From a checkpoint of a small transformer trained on Wikipedia.
Architecture: RMSNorm before each block, rotary positions.
Each number is 128 + 32 x the weight over the matrix's rms, rounded and kept within 0 to 255. Layers, rows and columns count from 0. Numbers have three digits each.

# down: layer 7 MLP down (transposed), 192x64, rms 0.0577, rows 79-109, columns 0-63
# gate: layer 7 MLP gate, 192x64, rms 0.11, rows 80-110, columns 0-63
# up: layer 7 MLP up, 192x64, rms 0.113, rows 80-110, columns 0-63
down79:147162156127135098180144117116135093137134099094111165157057187114117176193193123119161139128108156084120145153152141129098125168150154194138119117129157124122118139135107139138105146148157124
gate80:117176131114142117137139095180146143147117132164129178172140114144143129142080146155127166148122149103095198128113131095153112186124173113123086110107089118146187118111163130127133126157087104
up80:144098109145157125125085144141098140140120076198136142065158163144147111113109177115119158167105135162101146148146135094159146169107126093137125109136111079131171137112107140161152122162067053
down80:114123135138134137139124124099095082149149158098122152095083146122132165139159136135113093135097138120107111115128142151128121130144116155148145139144138172108076103123156156120128143129209096
gate81:106075148138155130126119100104086111176133104079185057109110130148116123181110094182077119173070094109116119164098136115124141137132130128119151128137095167133152074149123154117176095097139110
up81:109071146154076146110132091072033136134125112079172099098130119147109157130115144116063164146115104092100099104136133158111116098150116081125106112094085140157156115190105115113130064098165131
down81:138152157111135092171118127162143116115088092139144149140115097173064125158196104097073131070149112128139134115079133094106167122112144182110123112144124066142080173075173106138066158166045100
gate82:143087126119123129093113114097121099167130148117113094160142064130164123135145094116093138151121138118138164121132138131103115132156117145142122067109045138102184169135180158090153082082143156
up82:073114181147064149113112098145120200149138134176099097187116127148107137112138174194136161104093195139111085132160097148121124110138091127130130124065107156143090169136066155144113106120117117
down82:133145168116146139123123136129150122151144145143163128055124118122153076090139148085112110124088138145120187199130147131092135045082115113125178165151150160091123090098153131145152120089180170
gate83:139136143110074203145173100106146149132121098155103175156139158143130122121083204133109095150122181110169105179152146130157131139134073134126137135116140144169138209145141119153102143127128074
up83:123115120178142081103151098096129109131116152094142127133141154113115161050089160102099098121107169129162148094070105150150115098169127156075097132102110071144186131131119057088182145183081104
down83:156155116143156131157158124102059122103144151093124131098136148124094155134166132155090152156086154098153114101143137156090118162145112135129123127109162175073150115123135202144149128089151126
gate84:123118087116074133132160192146148091109108121146077175143162118076077150107104109143120086124110141135139106160100150091126108126109128147098119121126155136117091135140115160130110101174111077
up84:133117069191199126143089031087096154111133111126166027123112166144168157126139209093093100122143111104101164127144133127177102093135125124134115125142079141180149115139165087117146105088145152
down84:114153140109101112132130105087115108201145127087179115076121098113139137048177164105091114145120188110122165106137145149111131079136129167172131119091133211136177115149091173151135118111179099
gate85:085102113125110077096120068106150124088131111174124158145119130170166100091142203071152095171186119155197157099140162176105156064111112151060138164142185029085134158119141121151122066197128117
up85:072119135111110165117091122106139115121132084205105118133079078086188116130132114136176114163203099131132170132076117089207120107177116102105130158130211075069114136146143113179118161086102147
down85:069125135115139157100116129139087129122138122212107078184088128178115149118101137155141037151232092201136176087095093102072114105138134087128169115195139074087110106177144094117170190110082115
gate86:152142040119154088137182133148095150135103135082156153155120095124087148138097155105082117148178116160139105128104114128155125086144152154077159127137178145203136157118136110145147097113108142
up86:114114037104164110092137122105073132134134104087049128116159161123083146115064119076133068132166121125104133140130142122167098070135087184156179117146103122171130095158093142122106122116146143
down86:158110124138150170167126058123112134113135160113072174067086147077154152150080095113104073114082130079167110142117135161140130168137149134148152163173108150141065127154088143123119091113152087
gate87:108123130061175101065156156191181140135043145176176136227157079118161027136183154130056206091155127117114070100109035094129239157100118139064201087211148095104166090148133063140132126194149092
up87:070163104054161043064182210199237177104047109181137164254207138175117026097131158139065228079178093090167050089109030047145208117134135167092147103219128094190143112156124045125110120190145121
down87:142096125144160098093114137132128141092139095126116130255148098135103098136157124145153172088139041134143035136115137102164141178116136132121118134134073027184134106137132105130122133146104146
gate88:170086154109167192133115127186144124085124083158154128125187124133153137113075125121167140103154095156165169175119103043157139135123132170139118159088127115118136130111132118129119131142121111
up88:174127119187111144144069142176115116096109120128130092169138080102145129129091166128089152117130129146154122123117116086159186128135126149153113098141104104156157127111145161062157160139127105
down88:125145150137136127147161089090102109143135165125119119118106165093159142163133115135125113142085131122124133116109161159131095165159109116136160127130158137135124108153115145120115125135159063
gate89:065102140117177154080139114137088142057124169146154156123150143172133117154100181179132064108064130044093134125097117111118131098128143125149165122144108110106121126116090167079121127153174131
up89:087147130171093134046078127093162124112113116107109164090166170121152146127099162195130155136108126122161147086140170104104159141168109135089137150165134146105135244203161129137148167149155119
down89:085145147151150142116113199149143124147150130059171099097155159149083117089135157145112145107119109166070147099179072115084155124173122136137119117124067092217183126171072119134152132147119155
gate90:129141134115126133046157175109140137157140124146127206182126175139092138068093084086197178137156159130134125130179103098130161108113132142140148128088134147114141101129124146138099111086135129
up90:117113111130152091085093112159087175081126125144084160165151155141141120115133114084150111114155133139036109168136092146200117131145122139146138162110131116135145104163121138119120102043195118
down90:098147145133112100111126158147169173143078080174139132177103133120132089149129162180148111132132110155089157131152131098080181087071085144121165077086114132056125118079123129154116174102174153
gate91:082145083132089062141118163178110138107149141162180098110152121150126144136120168195147069114138144130145129174163085127140097114171121075067147140143121148124091123116204075063128119121095114
up91:151119157096102141128179123161096101138171187134121153123102125149133104137053096191178153139124147144083128102118114128058136126188148147114133166152175066106117132071131137136112151154132145
down91:139140093121087096066100186125156162104137150133153127144178111151141096110103124112120140095168141145131136180145083103102141126099124092124114131117120115120142112148147125183153126087132136
gate92:135134099116156200135102175097126117130099144146157120149110119109095118088166154084066110115164109116147095178154118137142153126129193108172158125096140088110141108090135129100128127140120140
up92:120153105084154109101087132138121129131098092108140132133174165136159195144135092091109168192072169156138100086145167100077146122189111161129121134141112166075156141159119159168120140103132128
down92:102077157141149132134118203141156132112133125137174089175117099134120101104140136135131146095162107142158150152142060119132164118142157127141112115125132193195134166130193148118104131092142096
gate93:123160141170174147145150104162131133104100192104087144150089115174164134129125135145111157130165178159122094137158156122084138117116141097162097104150146071125097142104154145121121134163140136
up93:134101141087115163123103158071145180173172144119153145160149114167088066149116122111162140163153046076109161076103137139078154143117145140044131145110109098131128131087080117134112143130134136
down93:142143148141119130139144092107102089165106140109208140095117174087108144122153148074102079143094132138106136124147079157086144137161088159146131073112141135096160098137087183109157122128159107
gate94:058102164131088161138112195147098114099101121186110078124073062223156140141153131105103110130237091108125149138074129036213172125090107138151131228173138117060065151124090092195168111185111118
up94:097103152165163160150092153087152078168129117100099135111077160139152136106161139120112110151235122141072117136099154112116186139079128135128118182109124113051043115134131116142152040109126129
down94:176096195159069126130111153154189143093077120171170154132156148135150128105114122139184092102143106150106181172125157122148074130098106142111093138214151105145098106054148134179230192051151132
gate95:134111148105158152139114137145087167114113119075141090185134095131140111134156061094114160095121119188140129166138118100116116093165068164087175160098130119138127126143160144196125158111098101
up95:093128165104092146198159139148122162181115143187123150117161127175153116112119089134081114159067130131105112103186087156187048146146123123172144155137111100124135118098133129106130125112137085
down95:077092126131128174115104114133159151106043106101162118133146114143130081214075109115079146135169138130154090159167095115126157107102181135103165129125061122149129180168105146104114124160105163
gate96:101083132130083134132172172096119116142128097112119129132087159139177137125150154107061138137119131147087094153078090144128115130124159153128135132089124056107151102103120146144165098105174167
up96:183139137093167137123116043089127145134105145157091133145114082097105119111118191070156149121114129114159201148137196063118114117115114114090160154150183156144141167133113144106169159100111135
down96:118107146079136132099133149129159148151095136105149084102111127153147144067164137120119083130137183113164198103100092125104116136086151162117170139080148168083144134132140174124214113147179135
gate97:114139102126144114125128132174068182098088174134123172134142091122119096111101159119104116119127159114123119125149134159126092130111152114133112152125142091132081094182152142108109140138150113
up97:131151086121089130114142139146114052139155138172095107138105131102152120132118194087138107170104070084142074121110162086122155158097145107110121090095077147138102162113145066129172091119132127
down97:118125150140095137118094140055112102134129133129151146070121141097130141103178134106116086174149156107118144110124085152108136159139129134151140081141131151150118102154106158158135128086172133
gate98:155165150104125096130121155114155155091086155131112175155125104141112085101085152090065171136123108129110083145117114136174115125121147126134144088118143122173125100162109088129118131110118151
up98:134120182100177078104210115090087114117115129215117113101114195151123152114095207131179078127108106154108110107124153155172093117107148134115104113088157117115116143177134059135105135103177158
down98:105121116175121172141110119124124086153160142076119109106121137120141163154149115133132078146110144127114166100156143151095143140149151123124124147164100203092127151079090196110127129144154104
gate99:169145139107078144139131169138103095175129075175101138045110165107118118149116147163119116097162127122102113123133112093109136133150127132151140157105141112141162133091088107127166063165122195
up99:174156149184125119133103102115121133102094113162164143124131085116143109124143098157151156098124187145093142055081129126159133096170172141132143142115098109161187120139130145111121096111151211
down99:118115136098108181112175065076122123122151131154109142129137116131129143136189175132129126128139074104098135131113060140135089196068084150123162118104200108119103170103152154131091146161164094
gate100:098135084114115150092139145101156108127113157102149148153144141154120146090153046142148117128133102097143117141142157105130103074105135158156164103118155157107148056125181135138114097121084174
up100:109145113159138091130123118102103174115136077143146094145166101174059113152116080136121147113153168162095083170144107191155145087079130154107140149137102135129082140116104114113159138125094104
down100:080156160136151080109127087166097059170125157141140158058087131103148141098084138094125131150125131159127194120130153117091143168141057107137145160078110167104098097134105132164178105129183117
gate101:122119089053183120115128157149171097080118117218100099201129124146171052155112196146083203049114097125137073146142100131145210107103135123069134064193116153151124138149103020103164126185128100
up101:151107189197087118169147120108105167122110223071160147092140117089109175089112159134162000181094137151121176164073196126105000185118127099179153153034124104120104079109147206151114151074146115
down101:104132182106107123095112105101098134146121138083154118029104101115122139068063104129140072162145165129122204120127145116084056104126095108128153136120108196116119134147121129147126133113160121
gate102:137150107123126093081086206180104155089094105125145106109109126121105154186171054139148135101114126116143120166147165139175116125126134171097103122101136155125096149196158108181123133139121139
up102:123098169135121114148154109140185092129166153135083142145097164132113095103089121113144064110085165131129127106087155154093135103129121159142078136112135142177127188142119169118147165118158063
down102:110136129124144100108076196153129144145109114124186098145145139132121127159145119125127166082135150140084138154142135094161102138087167173086097089091102146136136118155126109135158092136086164
gate103:139126116166167146141117132113150147123052167080139117086172095134099148155189118083053163151168088105091140194153135107110089183124094119139159087151114146168074104082135056149146115162138104
up103:131153089080117129152119152125065091130145115139192115133109102129117144149140135186096133166089127157133138151065188111097115081118187102084127129091189141058094169167112130058106140104108103
down103:159185121087137146124103139158069086156155109143137132126162175174109144157174129107109088140135122179128116215094162094081119131118129108104108129062181172065126126142072087099122141107162068
gate104:155116117109136137169106114120106167078132125056157186123139059124087092114119199177121155125124139147076155126125141195155144125090121136097176145125134138149119103139084127117161176103116114
up104:109132109078133162123155144091126095115136220109153095148100127146180138120123087098135116131090067154131142168091120086150117103113156175179135087090168106113139132130093144150114080178156157
down104:111155103152135147119177149172078146116102192114141128153124091156154097108135118158116114133150125129070191161123133224140157163129076141092142113128190149130127117107128128158093105122147142
gate105:123169168136132138122120143115142123172133081114155126173146133174168143146112090149128112094120154129136100128094110127136182124139095173123101162138171121142191155117130063095129129103086102
up105:109094147150117174142130099106173164143124079126163122102182115114123124138120084101130134153133150162108121143087117126142149070121119141160184139156162118130159130116129121084114109134016151
down105:123116106120100147125130046094112115130131168149105141104105124097119171156160139161135136138070072116144092131141170167126107128148115130137155121125126069077141109142072147136129116166150133
gate106:149082072180133163182118141111157158087139157103116100127147153171108167114094129150111095141175140165122137171114070105174139093112127150104115130093090147141117155147132132145133157172134069
up106:104136160148149112116141152137073163143145067143106124053101141132161117130151094121113154133084177106051117067091119174130130160125158120157106155148157128114070145145102132174083139122091144
down106:145120117124166114107131113167199164098139099144153111213129108142131117111108145160133144125141085166146107148112097082113143115096124130114119156104103109133140145115125115122176106108107141
gate107:145109134109174086117158158139167062090097117142152156121154169118125135134187109149144094113126188176202135114209097156132108065174102066094128153100212121203172085035155116174134123189158139
up107:143135117139093088114115130114129154165159118141115151151078108165081148161193146181141117079162074112083133168101100137170164177151114115095129098140066178095109193126108130132090175122156160
down107:110121102120102108120140100145060110165239116103199141080128105017098133146164147119111126111141155092136061085090132148050098092186159162127113165110078164107158160159101137124148111216143125
gate108:098080143100154138140100055120118112117082120111130120141178072160109122125169130153130120130127108131105174103129117207130103133104131144107108133159113109134129122132126131074123108082158118
up108:145162111159085132156129181154136150089150135160136114173067154146131134111136100100088114171165136131195061156143115051134171151100141096143125081122163194144121165097080153153124115164089123
down108:114129128135115127101133073126128133192155199122166136074146158028165126082155143115129108109108111125114153154135143133143176091089136145174167098101166159099126114062117131157131106155198138
gate109:104107210173176107121122122149089121211073177103141111103133035077137135208174148139056169165107099172130158176080115082147130160122103139094110126132143065127098147133176163145166100110154095
up109:077090171166118130112116084151114073178134131105109107136175107109121141157149105162095110111151161182106139157084155157162086081152105172088118147129202083123133131079158127157105168105168164
down109:130130176114159199143193136128135155172121163197117134094139129203123141170180147186116113120053114147170121106096113091154177097106108107109121180118192138168072155118243101107144104144111081
gate110:131097102127163164127130172133120173069096116137115178150131126130124079095167155107114112110123082111096111181125109192160134133101108128072127111131196160178137125058149153115126116166139151
up110:130134136134169080102176107138081070149195130144124060141124124109109160117120173133117151180134196138110097067156168060091136125072146127163107121158063149118105071160149107110130138070133126